From a checkpoint of a small transformer trained on Wikipedia.
Architecture: LayerNorm before each block, no biases in attention or MLP, normalized queries and keys, attention and MLP in parallel.
Training: a variant of Adam for these matrices, 94M tokens, 11497 steps.
Each number is 128 + 32 x the weight over its row's rms, rounded and kept within 0 to 255. Layers, rows and columns count from 0. Numbers have three digits each. The size before them is the row's rms in percent of the matrix's.

# q: layer 4 attention query, 96x96, rms 0.138, rows 0-36, columns 0-95
# k: layer 4 attention key, 96x96, rms 0.125, rows 0-36, columns 0-95
# v: layer 4 attention value, 96x96, rms 0.0917, rows 0-31, columns 0-95
# o: layer 4 attention output (transposed), 96x96, rms 0.0883, rows 0-31, columns 0-95
q0 085:091087129098136059205079114124155101066105129112109178102137113082140066068136106130108139154101152092138125125175154101127156136123140131111167084163097123108143098141128130109158163090105167117174161088068178107083111136110160138126175104137109105082183161141195174139149159123133199138
k0 089:067140136104115152157180102063105169103201163119106150152113166091117136157071146102170175106055098119170143175137134165074120167155151048186094120122151065108121148126094140115107149089140135194159120114116085117183154152090130128138124122130100094077112133165128118121093155150129110111
q1 098:145126166162114165055109175181150075143090120124137099147141177160146156128104174116135086154164162134139094127141127072140176106134096161103102144114166153121108111114090127167138046142117092099092119167140136179135109083148134119114072091156149177180136107089052129116216115104139106156
k1 102:127120049152196104126129070138120141129070157194136146163120086172119142107158106151121119145136145099106092134164094099127187113144085099077163152174047121083095099142122139080160137112111125117126142076102118133101151148102139152182177106103142126102146135115154076122130158216194112128
q2 104:149106181147078104071063134153112111148112147115164111152156158173102161134119152130150138139147126132145099136130132063107165099166087179088102185119157137127110119160151130157142059132138126086134117202177122191105087094159136133155104094148156178164149133070110135141209138085133058122
k2 082:099123107147191163163162131111144155069131100151146141108100116104176095137134140150174149073148130139148181138153134139216103132095128102077188146133073159109197207107082187108137082131147088109147136103116132087149123172125169079151144120074157154107113101130135117121090133158109192128
q3 090:167142087100067113137202140079140162130126153116145144129111165138139161101132160090124187092132154117110168141168166171112032162138174085159124109152127129117138149148121115104095176111069122167073105091106088049153150140098144117140120158134106179111122158151136112186098113074135181096
k3 129:112116176073079102096154129094113147125180151079135114156104151098146148122134090128135196112088109108152134162140186122082110167077137153110088151145176136180131091128183138142069095109128167145106089157191109145164101145095134098128098178158066101142136179124132168174135118050109081117
q4 113:173136149100133150126080138140123082112103142164096120095124118170085112119102102121113143122135154187127121118126101088110160097170049228110144125092126173097103189128151131150143080172112134073168157164185128208129092120146091150104180124152178144134161109080150149145150129100075102156
k4 102:173115116186178122205093151128144162085091077154140115147170122116135105162113192170096109109149132116147084100145113145157141076167114059109130076115103155087128142108077139102166128126160057127179171116081148109099141106143122121118185097082159172098144083137126147081133141153167181119
q5 077:140110120163142120160103096194186096159092162119109127159170099143137152148106145163151064146152131097102149188135116152107165151108181139115078125230109112167089108108133131094108093067139123196089135131133108117150189087111170101106096097118089122176135127114120135068140101127200117109
k5 117:141132164070073126116165134099138169105155179080111101143097170144165134099155091136127183104120106120160158133189209134098144199099140138109109144137169155153103111130163144124066132126152133114118081172185092085123130140111123054120131157150039102130153172137154128180117126079104108110
q6 081:088141174171115095147136148139133097169122131117144175154124116189172128100087139128082073142165079078161136141140147162072156153091183099160133101146123087129113089163052150097118138090086110162131101081087126074180118152135114121159099084177122107157140120151119076098130210104149146170
k6 154:094131157097113128073193117101146127144161166045097122163103155117135168141153101129139149122112125107130158160112192122092093178112148158135095160123168128199141107153167142129071139135144175133083088122169091128137135123082141057103124189179064100157108182151128129098104064097146157122
q7 134:118109113099103096134205091104152168143158129064181111138089142099170141142164108098147167137104062094168158151192150136167111150102136067162125139130168123147134104159140111097087154078145147173090094096110110067142141111088141129167131155129048116144100186193124100116124093119158138083
k7 075:091111158114109132047116112136148123182158177132109141141128139083083161085150069098162121130157167137112136112064100112052123133085145174113132158093134123144138073133134127167117127144089171123078095157141150181181108142168116165140092171142147108158113148133155124154132139140043043171
q8 093:081106094146103103158162110155124124137158117116100080120111075168144161121080160151174172160099198176078112110118125136141092133102082182112125141087132143122104119187161183163108127118142131132102088107195074086092130107103148138156160117104105191176106087133166180139075145131095076173
k8 104:112110124125143129179129122146158126124145128120145090121177152165142049134143118114148137070183108138160122156139132120163150104156138070108119185206089112158122178055143175132139138146122121120191123123149146130169073071162140095161093181159122096110151105134061074113115092123108196075
q9 096:115154144121081153064135115171134121211173136134114102185114083125141142089163148153108068136167100101088212080159123068129187104126170112176113121181185088149101065106117144121138137133194116163105112132107140155124129114108141128135096110119133126128094133148113081129196131073140117091
k9 095:129078190121056168108103143125154101135116140100113105117105133129140167071167063131160101112185170084109107116072137135113110187073136169073138136132084179129157122147134094189092169131105148093131185112129117130127196163134093143151116129121123121223152105121119152135107095111103111183
q10 099:130107092121137117162142150068096149114180074174108133139117134155121107158149108113074170092142095175155130143179125155047077151128108116133131105124137218112139140094118128130075083148093160140199085151141116066122088125108117174068181139100099136144103086163093125101163098154130169158
k10 094:116160151164140096188113116121145170112137131138167087173131170105177126164165124152186125082156183086121127144162159146128105053174088141149141069134110098141129109162133110156211126090179159127116103118142122088120105042134106081152089120096104119102140104080162149101119129122115074190
q11 089:131110101119108141132152103130146194090138045115140114115094118122063151144097178147147100127187105163093255103176158093144087125115107130149144133119150113127193138184113127126070133133138110135070137137138092128099105108141164142107136119162152195184092100143156118122136117091114100134
k11 100:113085200120116181174096183139084117084117156143126095124121123167169126132153078144132121112143184074172081136100089168124099117099122116130124129142105110160156118074126185166155151060146171104167126132111154111181139155198082089101122187119119094102117085094103125191133079134095110148
q12 095:055106150177179182156175110067127123051130133178159146137130139154130118140127135135125123129101144112160086151096123149118098103170066078109150115129070183113171148144115135141100107131087109135152197066132092113110111134104143167207182092131123128080102112157123160130096106182125167160
k12 097:124183147122151149134118106154135158098147141141099053086095150174133074128075115115115146126065122102184162079136124145132133133143138135170153106105082073140144143153043101125117103157155120134115132087191163068136099133137083138116080105110099150091145231100150156129108121144116203131
q13 096:090150163138208183124127145106207152063156164110125061115151057124145090085170077132101166090094126134151118137104110110084137135152091151070088135128104189139168119096134126142074085136124139161109115073154142130105147194136143163120169137130117125104077129143102123151086113171096114152
k13 098:138140122153113157135130134110162120158167104179152104188138089139116128098161165144157124106145148105198108131109165171159164130148142136125172152093118182070086155152102112130172115096091111125161164119101105142080051097074114088127048146133074107120174180132143126074110151130178201101
q14 098:176110104128114109103104122125162145151209096180082096154079109091108123157117097122169078141162133146144117118142130060124168120086114152212113139152172083115144133082175147140121179141233165088127143093144136173096146117131143163167115178087106088138101111134174082116136131106124124106
k14 093:082057085154135140163121096068126142136112174161140128175175152175130090077157099105139153089125147125110105123173116119079092147128090113067148151132101189097143135222092122146088112110145122128128171157109073135181116183157125142181164129111124164150097151094097150145117148155093085174
q15 095:071139135134138144086143074098117162127111148109087151086102144147157188091113133151119163122147110147160134139150114178125139110165121111083172138097129122049096113200120072095110125182100090153169151091140146184142143100119174132217186157186145146071121088106088096148109111092124140142
k15 100:107112140122113115100155146140162122152122138118134088105136118141073082160110145150083147154186137135158129107075136154175074143099141098106079092136066100149181098108093142117148087136102157209148139114139124104062133132115055135082112095110120159150123168232126161130145102142183166189
q16 092:093103184156149139075118127111090118095157167146130152118126097089131141089118088087142172179142201121079089104113122143120063114097122107128189126092157152207142139119115130140105134145176142154122150161185101159134130155135083126178131094105122099145066182095193091181127148105108072166
k16 098:169093133144148156159145109117166118115082075117154082117078125130146129208108128101100089151181042048141148141128119129170186127181083122115124140185114176134108149087153113119081129134073146132109144116173151152149095122113151153114118126170113143098185102115092125044139162152168149120
q17 103:159109142138099166091094136141146149073129098066147106097155183077107102138080085170109177146113166206128132107166125170124138153160144128106174150075106072151104131191128091107092100118119135166100136119080125167155081131132144136197127132158141128191124139096161141173144115081139173192
k17 099:162115149130162106101213138158137109166063107073124129154132079140139172125143140089058135123172166097133155132112141149193094118117126100073129063133149135091169147100158147100174167126108118153164106132162118103103135182159133104121199130146097121091145090084086140115100078091200161128
q18 090:147102110117220152142116124110153154104202117145099082111112124116148064124136113150166135089115181139079119139105102094103123099133110121158162120126132134103081182138159139116100235099156186134194193076146128164141140121108146098142106164069140104100097089144140109092074148155122125146
k18 098:168121066099103155132101099086105147164161135135151123185129121140136073095166148071159186085103058132153123130171142135103115151174054116145083096173133180123151137117086092128150080145129107106163138159159090103149090151147103177102140102111081167098131158125149183111115082180165167091
q19 099:108173140154116141104158094108123080155091171122147099146141141173120078127146141162037129111191099113078136149135117159187118150146126109119156143124125094200146096155024154180167091106118130149103104112048137127142093133136140090096142083120127127117134137141108122130192163132153173189
k19 103:199177156095126090128138122169132115119124105133121153082130162101175176125120087106186116149092151052149156092089120100144133136163162125098137121122153143118144199097173103108128139101155105073075132125189126124084159138122051187119118121148148138123160122115133204146129048124113097075
q20 097:087134151212175172092110150146136169103154108159062094135120098087147152136081084180152123091132123120160060124069121088090131129078092106139121086187164143139116087135151096180118146133166134110191127073175121125114170195151140116145119177118143106170121131123139112106140161144154151178
k20 095:116124134094128132192184140089144119172182146158186119137142100136123095076133102131146123099135120160133146115153106098119134124131124198121157199107133140100131187190070108118146077137071158137107144158161114157112120112075150126117076123101094151081061165144095131069050098108178149101
q21 099:147138059156209140150139115157175082125174170110160085103111110134110082156097135182123116133061127118119148095167134120163116111132100111181119102150183059189172155139154166141125158104106115094093172085130215119169141121144152059110085113150102120135122115141179121136125102148099101142
k21 108:153166117059084106203136126101119132095142150145071118147166104046135167081159111065141129104087109110129135170101068098053170136088151125114142095133137171106096102140130086107124145153130109120196135162119103148096112127109067139130163187134124096091186099145136174167122154141117112102
q22 093:081135074202151082122099144122169123096151173092117159118103136122118158118148130167145123114126167115118122132229133196121119101156082155186131089112131103104143093124123071126147185125158127075139158154095144098128091157118149106144158079191117152111109150065069158124159174073125160111
k22 100:137168172131129111148099135133120116119098166096171075124085126153152140096117095090083169186073138081175124180115152076145151125183101119048104072164133066191139115149143166123123106165147093186141158127062128119090157064133083109131125123116095123100144129143182148146139145100161123164
q23 098:169103137091128098108152070110149193161117176153098113148085127177160126055146140111089161136167111101214153110110153059085127135121145132081138166155101165150149099055153102129100060141155111100113114103147178183098146118133124145139113111169131141128067123193158136164101133128112157138
k23 097:088109124156098139112125101113149096075109097116115120149191140094088165138174130183149102157169172157147055102147133192128157132096170139116127158071083152125117096144077117163105142087162144206147094076095156144080064121114150119159168184157108120155144152123071101137176120089121117124
q24 101:105156171191098200101111168156125167162147114137066134169151216076125121110110147133141074122171146102102123135146124095111094096078098119135124140144082117141102112123135086158170140120196158116097159102066075106080137155142164140153077119154128154128126119135092138100184153109172195107
k24 107:158107126059142161126125136135092122146120144131153087067053122210157103061166060140090153143091182091119124139114130137154123128206142154118163178082154075141186163145088120173163162131138111094085124160176132153140152160135146141142131086080123110152089154111119124172093124135136095128
q25 090:114135143150105141101125116136160146036116104116215095153148096078123130129139106147123110159138074113075134110139106125182112146138127106123145120180138200134222081101089116084137130132127144203102105131115118116101111092137093152143113123115141118231138148092142120127175079140190134154
k25 092:130082193131127183196111147224140139107099129137074152155074169125165167117117072103146117114165184095146175137086142126144126127074141201104149102145116128081084128163090146125157109098099113061113128122201140118138150149157164132126070082128144104083134124118171133123122116133104112110
q26 087:153134144144143055120105113122113136077109163103128123123116138100134120142236165166134110122183078079098161129115150120145161121141102168153132139183166204115155087162099153063185169138132186119089065142136122141112109168142173075087163160129151115137107135101093112099150134116115073103
k26 096:098127147104104172136083131150082130105142133179108197183089127079113131111118097100177156110170152179180136143101126125078132141156102126079098096103152135163144130102111143132095097028114048083079163104143107147101156128122109163129060129082110167141132084132191111162149141137126159134
q27 088:127117112116100162078127115152162107129107168088133157148142144168154128077166171171112160119130116087121157106132116071103124129133118144143127104144168100163093173145123058142077116104198133175080099129117162208113147096147094125089145148178152155199141140122094082161110167059122087059
k27 099:202102184104113086106114184134103161119137077105123109156149102097175119132199117152192099124180145122106067125091147173129112148145158150104145117126132194142135062114109158078192142128102117143158151153103139174042149173104125056143151104127134112130114132148069155151148132130155119130
q28 101:101119136087128110237154164068107119135141092181165144092118151106113084135127146091124154064089148145171172135186114152067074129147092143117106109104082164146126148146095091143141134177098125100190145124097137120143130114140108142118160138130117162094173100184115162126052116120120188086
k28 095:203151111171216129103085108127092164070129176098115108121104092102147088124192099155137117128078148110179117143120176137078102110148106116186164128124116112076091101117140133163150136134149102169143159136072103088110157105120117175097173099072121168099091112139125103109163162150122059112
q29 100:097172127155098145120143128164103073145127148144117168159118167148160127144101183105109085158135103083084033178117135128086201145138115142199141103159092099105085098098109146130178122088114139107153089137112113126162150178138132098152142103121084094106146182070107148043146147166143146151
k29 088:110136104088153071074115117165103146161143126109112114149126167124099089094128114171151108158104091121091198136130154084070131107166170153113190106109142094143150130165150101086078096186126090075036128155158114172112139147143129128205091116136129173096068179124171135127113148104129104117
q30 090:162156094133116076107117139096086100125125141140088132142197123165091188144130124128135088131178125167131057161146146094122186119135125182101127142151124105140130066084186137151076118187149097082141102157119120102134095102121210178180161102116097104102112139106186143068102107174151148138
k30 102:079089130199151053099174135158193125101094162147195131099120148099140105112109140103085150108120109107148174115178098122144120126133128120142119141130096132106142145174109117132135066138166136154068137108060094159114117149221124107208123128140075139150118130107104093160143198087105120122
q31 094:099157139134081085083150128150131055089108155073128147156149096156163176048151124166128160116140144102086189167156128101102113140117128159126099137130128170114127146160136142142122098138141138116085138130137144172163126159128069101124150087181125136195110148128077117203160157059088048123
k31 102:174095185165081135054090155135206137108129090115100140163111113129179155177161142122144104134142149132135102141083124135130149129131146125099120173176148182202093094088139143068141149092085128115151142081080134164095112056106161069114129166164140118136135125153081132093147125092164182122
v0 086:109125108133168141139155177114078164114155113070118051137107126110128174101089169173112099162135122147103109109129162082134187136121121173151117121162130118122091135114138099092149082182056202110087189136072135165130119140152120160104176145146071177087131153095074109106154146108161113181
o0 092:075090178105124161131133147135157136196124113194125110086107162135103160081125162103129165129143157184171196165130072107068122137129057114122143040076154154114110153140086102085152137084124146131133130120139186159133145126107123155192124141157146131116124077104153089114118131071105180130
v1 102:143098107132123107128174116153151116175115066112108071108115117100137136090125090120117160163145198145139135126069154106206120111115151090170166177107168168176087164118107050123077098180074118124084118143124150128095127135100184168130095140116138155071112126079123168131113102116174102070
o1 108:157119140109148155095076131103099101182121101099119127106115156118092123144113141110157147091111134170075198173194188114094105159128224175115087059183147135111101123109089130113104080142069147138109147162174108123172090062127165136122121129098134175167132147121108134177099155128144112105
v2 101:124161100176128143152161109090048162142137109126175075116141113144072129144107155149155165139152099128150168157116131176205102092141157072148142107106141084103154162180111060187110186135198114106115159096097140136141100113127124110158139135095111144101161136111097189118162064119132146071
o2 097:136107106129112131177084129146150144163101145055113099181187156123075089190151131142139135120131113090164147112217172174076112168122154083123080060165129060094118158162090140126119098114093159128144141137132080146159112110177119112102141089127154169129134137087097146121123184130190114129
v3 091:124169162096122166136087149126135123117084161134092138141124203171091138075196084168096107104191103094128150122158157135115072128115101149095138097121099173138209080150119168186120112125100156083127127144136108131091131116102123134099122127123144073149105151134197148128100062147089129210
o3 098:158161134199125144153130110101123158061053142112150095171100137156170134168141141115095099129108144085141102102089096132180110102165183098099183127077101117162141149117183110135104160173094105079079085111069115082115094158076142132128161167174098098115153144155142138071158125144147158162
v4 101:185118136087099112182116161136092066182136103129164143124140084082099156087122105134169130093093100157103151088160100120132113154117141156098088134150144076127110180087125084123197112096150199189151125138154078125109156075097179138162195072117127137141158138138092166111093175127149148116
o4 113:084146126202086112126159088173112120124104164189150139134127120128114156161116121086140115147133124136130133194118081132177155136136065126133107099077127137162176102130127123121135153071094112171171104167132145030076148107168118116158124087132067100148182185098159108134164115110055158137
v5 110:143151148060094188118147109126078092076156155086064181167128129127166136138188177100103092086127116171099106123166114133091115151117134144139150120111133163098169119165126173140127132107121143148223171142110138110075143128100199098124190063103142105109086127101091142162094097124156135127
o5 108:076087132159153125099098110138142127122085095148130119165071105121134118126149128072146167138120154120197051169138145124144162089117085086102165132087102184098158126156125149148158118162112170078130152185160136140114122160120126156143087120146075143183156163083162115145166064060053106151
v6 102:146112138097087103141108140216116114134129131149189098133144128163188217100085141110105133152123100160121113118069130093154200146142144156132166162091153061142144119155169180064113136109102138177125096143103194126103109064086143159146092099084117148158118138069151125167131121115107129133
o6 109:081115076125135154147135142131123083122180080164132076102139139124140128113113094127115158134123207150105129207092157109068125132125097188128081111107112125119116148170118141110093111122092174096135158134213136154135149068161131152133137167078079153160108147143189108177093087181121127062
v7 107:041177188107129163102133100139178091128119130140102169113145102106114109068158087122153133163110142108031167134155120137087143156144127157075127145134157135096073112142175145163128106128108156118146111188114112182124129167108103091084119092130127113158119106120138146164179173155131027142
o7 108:125144093124143144097156141093113135120097108188137128128124112129176081156149076118115109141069199143152152154081102175175110131132071088138160164067132180173129132122123107122154083169131105141128095106087162143118088141079143150151153131154159078152096129168082126184129143162023122185
v8 103:166149099129136123105107181124102169143129110117180081184077092136176143145104096182178137162133151130061146136147146115188074171132120149115162104111115056083150126086100073123135127147099110150150167142172096098113214131130108119159116155091142135130132133206072159141113100093129085107
o8 104:107149111189091131090177094099067116167176132055115143123154119129105129099126106140165043145129158122108147124100169144110153202208091121087135052092108113159086129149087146151129137159120141138112140120163124091130196127128099148185124119159083138144163155092130107122164146065161133127
v9 107:130075086078104077103103126124165134151053128128137221119139168056146159107146162144094086184175096127064116094158153138112073124139106171126121119149148146160073134121116146125125108101168134132115095163113103138096132094085116151180143092099160092157126129171192098103105120139136160188
o9 106:165190123173126094159128120162111097058113152164159120153187127115115145152138154107102132130126214129070087128122091058140081136151107184119108158102055143177154126114178143122109131139134121074103079137097112061140159120097103127119113149140119107158150177118158077062165153123106165119
v10 108:084078148113109175111082160121084061114104182115146154183179128138163131099119177088128126098156052121102099127117136087128147155154107190093088124124147135097118112128116155189139149101152155072160143157085080204131126133100121086104133068135154136189115106125121129150165125090097131191
o10 115:099154106120092148115155092140151151111115124105140122119141117128150109108129110090107152169102179122183107157065056113140117150145074098143217212018079151134149159156148135147131146110106143140160103120156148169124150130132103140117144137159084121142132131116179095098126102109031178125
v11 100:159098127093099135111162180149117105170126129137178139115061146100102159126131122085115145128111146111233187093062144069138143120108168102105130168169135120158145109147135164082100151104133125168096112133078130137136085093191137155082154146131112135121160115090216183140178145120090130090
o11 104:205112156076177120184123175115184093192157166166143099100101140151106109139090118137098176107112094144075148157135162156086139147139138163143105136137121103109108135138125128096098077081111161178148168059199145114126149131143144125123098163066060109117107131122164137133063105166123100094
v12 092:121109120132149076125131140106128118159139140174045145148137174120132144123125127108176197195181141073120101143104140076089114118209124130083152104087114133144142191107133157093131101116145106042170116121145138145174115174119165176124063157129114121067106134096148108090135075142169123139
o12 097:196130051095098128085128129105148179178145138164132135145133157131148118103132141105160148100132106157121145077128092127175114084107180145172168071160172052099083126099118135098117108098127038126140129117103146048189052119155124139095145173150171127141128146151108127120134141109157158128
v13 097:174138153083108086105089125166082131113124136151112074147122167216097146160098114116112143175109074086110101154140136073069241171160128150088088077171135095067109143167132134145147125127113097100145131139078144166096169155119125149137166131117099157127107129096091145177118126141146097138
o13 090:117107092130116158140150159115139152150162092177098135089107124160099122079105060148115133154126175146193121121104103106118065125134025101084155092089142125148082113205079182129136146122139095109180135134200123127122164088132095143117153180153106114106120111134165119155134093129082191157
v14 095:145164134142123120091088138151165130065138134111090129096131101157134093129112086218139115166155037102080172152151103143115111175157129094171132116159149167145093112070093093146121067135167108155106157108116123112096184126121157093173116103087131181154146140179067181150101149142147089115
o14 087:147130141155095141119156104162076104108083135124077193138147086109104089127140100178127123130086135091145127122113199128159097164153060120098039099123122159205098079120104185117086174171121123127113129185123141166107180071123115149103079145172146158131119119114116160140176139129123144178
v15 097:113100095100114125115093114133129072107167193138101130137122165130182045098069163093107116107114091129161098156146110189106123125135154169153107073173142174116163120138134199165158130137134077111149177153162046160107163133144147100141156125181133127055177113164124176123142127114125100116
o15 100:128098145133132110112061085138203156143085142094131167084109096096154117085128108107105142118122092069138140049148184096177131126114138128127195212123113172112134091171134127173130136132149115152187145137174134175104137161135142119137160098142066120143137066114138133134134122043113169155
v16 103:172158097105167118162097159081088184139104139141127131125120133114148094111201137075146082136142138080085100159107126163125119154152088152178087105119104068108226148073116146153129120158165089130167121104126126092150148131070170057134110104117131142065087121146111129139083129157136156190
o16 105:052136114164102097111134097124122161105061129109094147189109137120157174154140177120147065117185159074153081088118147120190130113107129160134138114180053135093157123087114154152174123144117079094143146120118118097133114144118141078111127171151135177118160134082090110152143100131226151150
v17 096:113147150172134076138151088152224142169150139122049132156126168094091118117139063132121127132090183183091128093092175115150104107108136142114163144102121211202117162137141187173149093134082148130168101095066133188113114125148158093154132152128114125121139117108157109109121090104138147135
o17 091:158116126118133134094085165126141130157099081140161109095023169120162119108109074113133185059085152163116169134143119131169157119108184113176161076168192139151108182103165133110137106119124097070104091200090135080147076142115186125111120128150154119104128137122123116104113179121100138140
v18 105:111119114098126136125136054100169071137116088131118156141149144051150135106130160094180119093188149124158155111093119118164115139120148156162164056145112098160094130126130138067165146109096112129133194111146133096141122164134144167171128100134124139096132155206158108067131150138143248117
o18 104:144124132104122066133093120146154145109136160101116189177184128100118122167154172101170197117189082140098100131175139114153183093097166166141026203149118143126116090090060117131104155115151147130109138154117108095163119116129132144149096083158058141083139113084128107132143145099147131106
v19 105:120139108136158135150131044142088104104085144104054094059094104181154148144161158234108125111136133084162146139144136120124121104102169114143068117125151080105154118177151124166121181139168088174122097154177142088122175137166133119063143157130132113160125113111126110143155107139103065099
o19 106:211146111131175151159118166092146099101167142106092099082115092133138125109160196182107075108145132070120123104186130133057145169116132110109098158143080128127133147147159131103094083151153138163101152102137085187098147177110118114127155120077167098100138101122119174216138098150110071130
v20 103:171101107146127116127149140194172163139199115133152180131148119107157148211132186110070086063132151137188094137095135121174144099152099124185143170131135140122114124194098212134154126102116129130130155082133166156156075138101153130090094119134117117170056118133129087095142119109119165121
o20 104:100120148096109135144150168155112140117178088050118138117097151116102150069124142098166131120164145090110114134095178125042116077099153163145099207178149105069154114152163146131144168109147184105100149147164144201123135128180182148094100134073125170118115147108155126099088100097117107096
v21 107:096161114144129159113132133139121135113103125149128124108137115209166056123095112077108116155190064141138082094097164158112067118084163086172114212179138202096117145103095061157116123154138150110107108097132102144113146079110094104155137095167120163168154117112132188151139150127123175110
o21 106:133205159099183148136108131147116102111056104055104139147136094085092102162116113144072142179085087112104115168152108058100140212146159141076138154141120164118162098104113126167154127162083163106157115147144118220124155099094130116096135123109118134141105095110152134112139181151132173150
v22 115:066187158181147068078147225116164178132203149163106069162087140153101130155094133129052155077123137146172184146131140122097092098122109074152145120146139148141112099118077128100116120129096094144116135142140122162155128158170078141132108146150126105070150099140168137096101131153121129106
o22 119:168099159064136140146086142117100130172122140101146170136090137128075131118086133157129102075088073099126138052135225163126118128154138127069182149184170080120124116084126131130136168140181135135109128082092111158124127191177120153158142124139118155079092127151112136062119186134159151123
v23 108:226150061153154083175117143054132145126094089095136119109119137160120128089110112108125157167101160158079104119099164143092109087137135094153112136129106107140174139136120108122119130151169118083150131089161180096124143051120164163195120180111110139076133179081133154101166096152182167136
o23 115:129136164164142130128105117133144116117092105164107100173154160130128143133106162115121131109152121140098129103196108079134184126116195158130098000215133094095119141120108120095117128125136075074137150127129124069133100110149133093060147119104165167153145135127119122117143118121235155116
v24 086:097110159140093099151095145140123069083132140128133106192081127147119116212113167127127099185200141183132076137086144111125141098124139190177133175166063120217180135104123148154128140080097139117120137081115141124107109098152145085180139148119107132119129144150161089126133135132189178139
o24 089:094137155135141070133124082158135131127106076149141092124079127105158132108109134159152217138139111114112108171140085096126155119054156132138153122144113146107153126170130176081103159088138078112133152185156161089235140144145123114104113165154101101139128041101158118057109108119163138087
v25 101:160125107159184141126142118171119139108155120106112118144105096113174094097181100072131133136140157154132111093156158121134107147166100158226142129130104172156152212125124045186077147097107127126096094131099180145124122071136176098182162112159139172104114154112068072131136128128122177112
o25 107:096140110117161144110119111214131141173087124068131109117126100117138154136111148164161102118144105169117111167199032135164146111135190132100159091156141158132149181127094136152137100145085095075121143174067128083172142081120151134131135141173138201137093097100087106106103090102105150081
v26 100:163140114072111132133143193120165139160137203154105113143135144124130107160121155115121092064133136125220130138148130140111114081131140130133112149138141155174162081150136192107147123116174103121165216118135144160180147147105128156104153087146161117138061056213158177106111109081136118126
o26 108:169139167107115100114065146137153127121142099118143175139090131162087146126102172095115104103108108094152121073071199133091112101123153127160156233165120082147122104118163158130117159139146178158123159092202127171084139165126152135142101131065073170138123148072147092100105114110169105160
v27 092:131210139138173107101157102135124168098130148131087053117110146179156120068149081137159101164105189143124144125133125137104117140107110077138137120114118058134178106134152070116094115125046103134172098113138173126171102135147075182157104166122126069103144135107136063140147102169154180146
o27 099:130138106131140118128110167122127143092111124138131118140124136113149167136137158159143086105138109162126098091162090192160177090112168124094154091165161109153130151082111086118148085193125091061097145116048095106152075166113100146161183142139156118103061078147109178136148179195207128130
v28 094:186161159152141143103121164189110136090160149121062145078200099212136107108147125113111087078139164132110114154123138150163107112104096054099104192122150137128092142110078111120170085125103159117188144109190110119172158131107116122082099110148117124171112103088096137143115072125175090127
o28 101:128173151148069164112134099092101117115155087092103141118046145104132123090141153086145082169104137106140142147047152129084118090118136137101146138159149098135169084116175146154162164139076163098134130161150138238060084176142154146139149107097145143163110157130171178145123143143124150175
v29 122:115147108141166125166167057098177148154115124139125192110149152082100105168155122157157150119086211051200123158123111163126036113124146063188147123125125106120120130132119116125101179103181091141148116129120182085122113147136108129092152135107125089105136134122175104069119137169099107105
o29 127:187107131103171105172116162127130129079136145115127141183154123158143088168133153142133101089199073085082102090202141172128131098115200153117062154179131107083122105103143130119147112154160119144106147137063090099137098160128120105081112123109186143132106146106064141137121130141166045141
v30 097:147091120148120112139124103123151129132145097154155179108153125149125138153150114129115154142126198097077107125171099145061155086153155144255137125129180047122137133177118107174096133139144115154095151135134111150143129104103056101109136121137121126091079127146142118122116159052113044074
o30 094:114099127146164103116100133137105089158154078115112115128191114138096112130128140142165076111101227087108180154152115167130044144130170173086152123206139153125117141166137129133093146159139104115149119092127098121176160146127127079112159107059143139166112117149086073187087098079122085142
v31 111:175131116158136035177119086092152114132093111138112080112076137170133105099061102158154129113119097152146084115177164142102151130180110148133098112118138086057103115218101082119154149135173155110122097168132087138129149068118146199103153148115124129154115132124057132146146141163131160155
o31 110:113138107124116144124158182163114124114130176161132104110162144163067176140097134117073053153157107169126113117191097035176161134179141100121142100145152073161153119167106116080125105130169044112133070145084135144127093067144110107141205094138140128115168120108103123130149150137119150135
q32 087:139196130119167076123124130118135128164141134102116047128116134130134169061189107106111116164071156099124114130146152144162148141145094164160097169146094162148169112128166142150087124150144129083184109152145138110205047145138111057071134161115143056104161162084098124098124115131166129141
k32 100:128133200104094208121151109083128124129100162139115116172087159149131167082102115093146106129205095078095162121148138121079156175079091171067142159109126149183075151054118103134102167137130144083120100148133087149183119116121169113159129113139100113186128125102069085113111136107134119111
q33 067:083139098142150105144153108153113161089139139111144114111161084089173144125184136101064163142157102108128074158110082049162155095159181071091139176132124100133162122174077106119119067100146074133086125091128140141095181093141172148153145138127103181066132097184106117103182121134140116109
k33 110:128106154121130131118107144152064094106092141128167191150130127144126115179143157106154049156152106118084125165136104131097183136098146093137102069180115157108129092113073123123163130133129129167130143086035139124129191131114143168153136067107099143101047114129140101080146169183168074115
q34 096:167156097167172100157134175147190069084091101121071109082155107106146092107129095174118088165088123119096125130129153185084088133115123149166126099134093158137141147097117100146126150194087115141173140164037155102144121140127077150072140113111121063114127113136129134125045161148119124172
k34 110:116139158099078097089130154122108129123178163105076144155128142121076107170119106125113203087170136158153125164088148093116130133213086160092155167092182146119050137125139108146113062132113117105120138127164142180114103119136108128134139150130093186066131104142146165156221154087114157135
q35 097:133135118124109180155099132131139167137122150116179173156151095125114116157162155092099158144115133098149122150100103065118107133198136090110158118169081078110200095142100147046177132063116137181129122121117142128072229178119151114188128104114117132139145121111133106114194154130119145074
k35 104:130167052166175076142128169160162126103104085129138149105161142084142084176120127160074107169084169159140146147134130168142069085184158103157145114175121088107147105155112114162137163161134100142143160099100159083072131106120077128066129093096175152077094075124153168103140144150120174125
q36 096:147108105112110175163129178163129133120148143141119148161138058109117087137138176129144129119129145082169096136126089077069136113136129117092190118203082125066143137115134144068191162103155168157152131128103105193054242171126126123162119072108142136126130136123134126117139149121108117101
k36 090:154146098159153109149130113166136160131117086120149165115115131125151051150180141129086148123177135097158124105198109133088111096121055090092115162170051112091156107135134125149138141130170165154143118090118120050085170136159108111117156153095138163118148045160071114136177137146052123116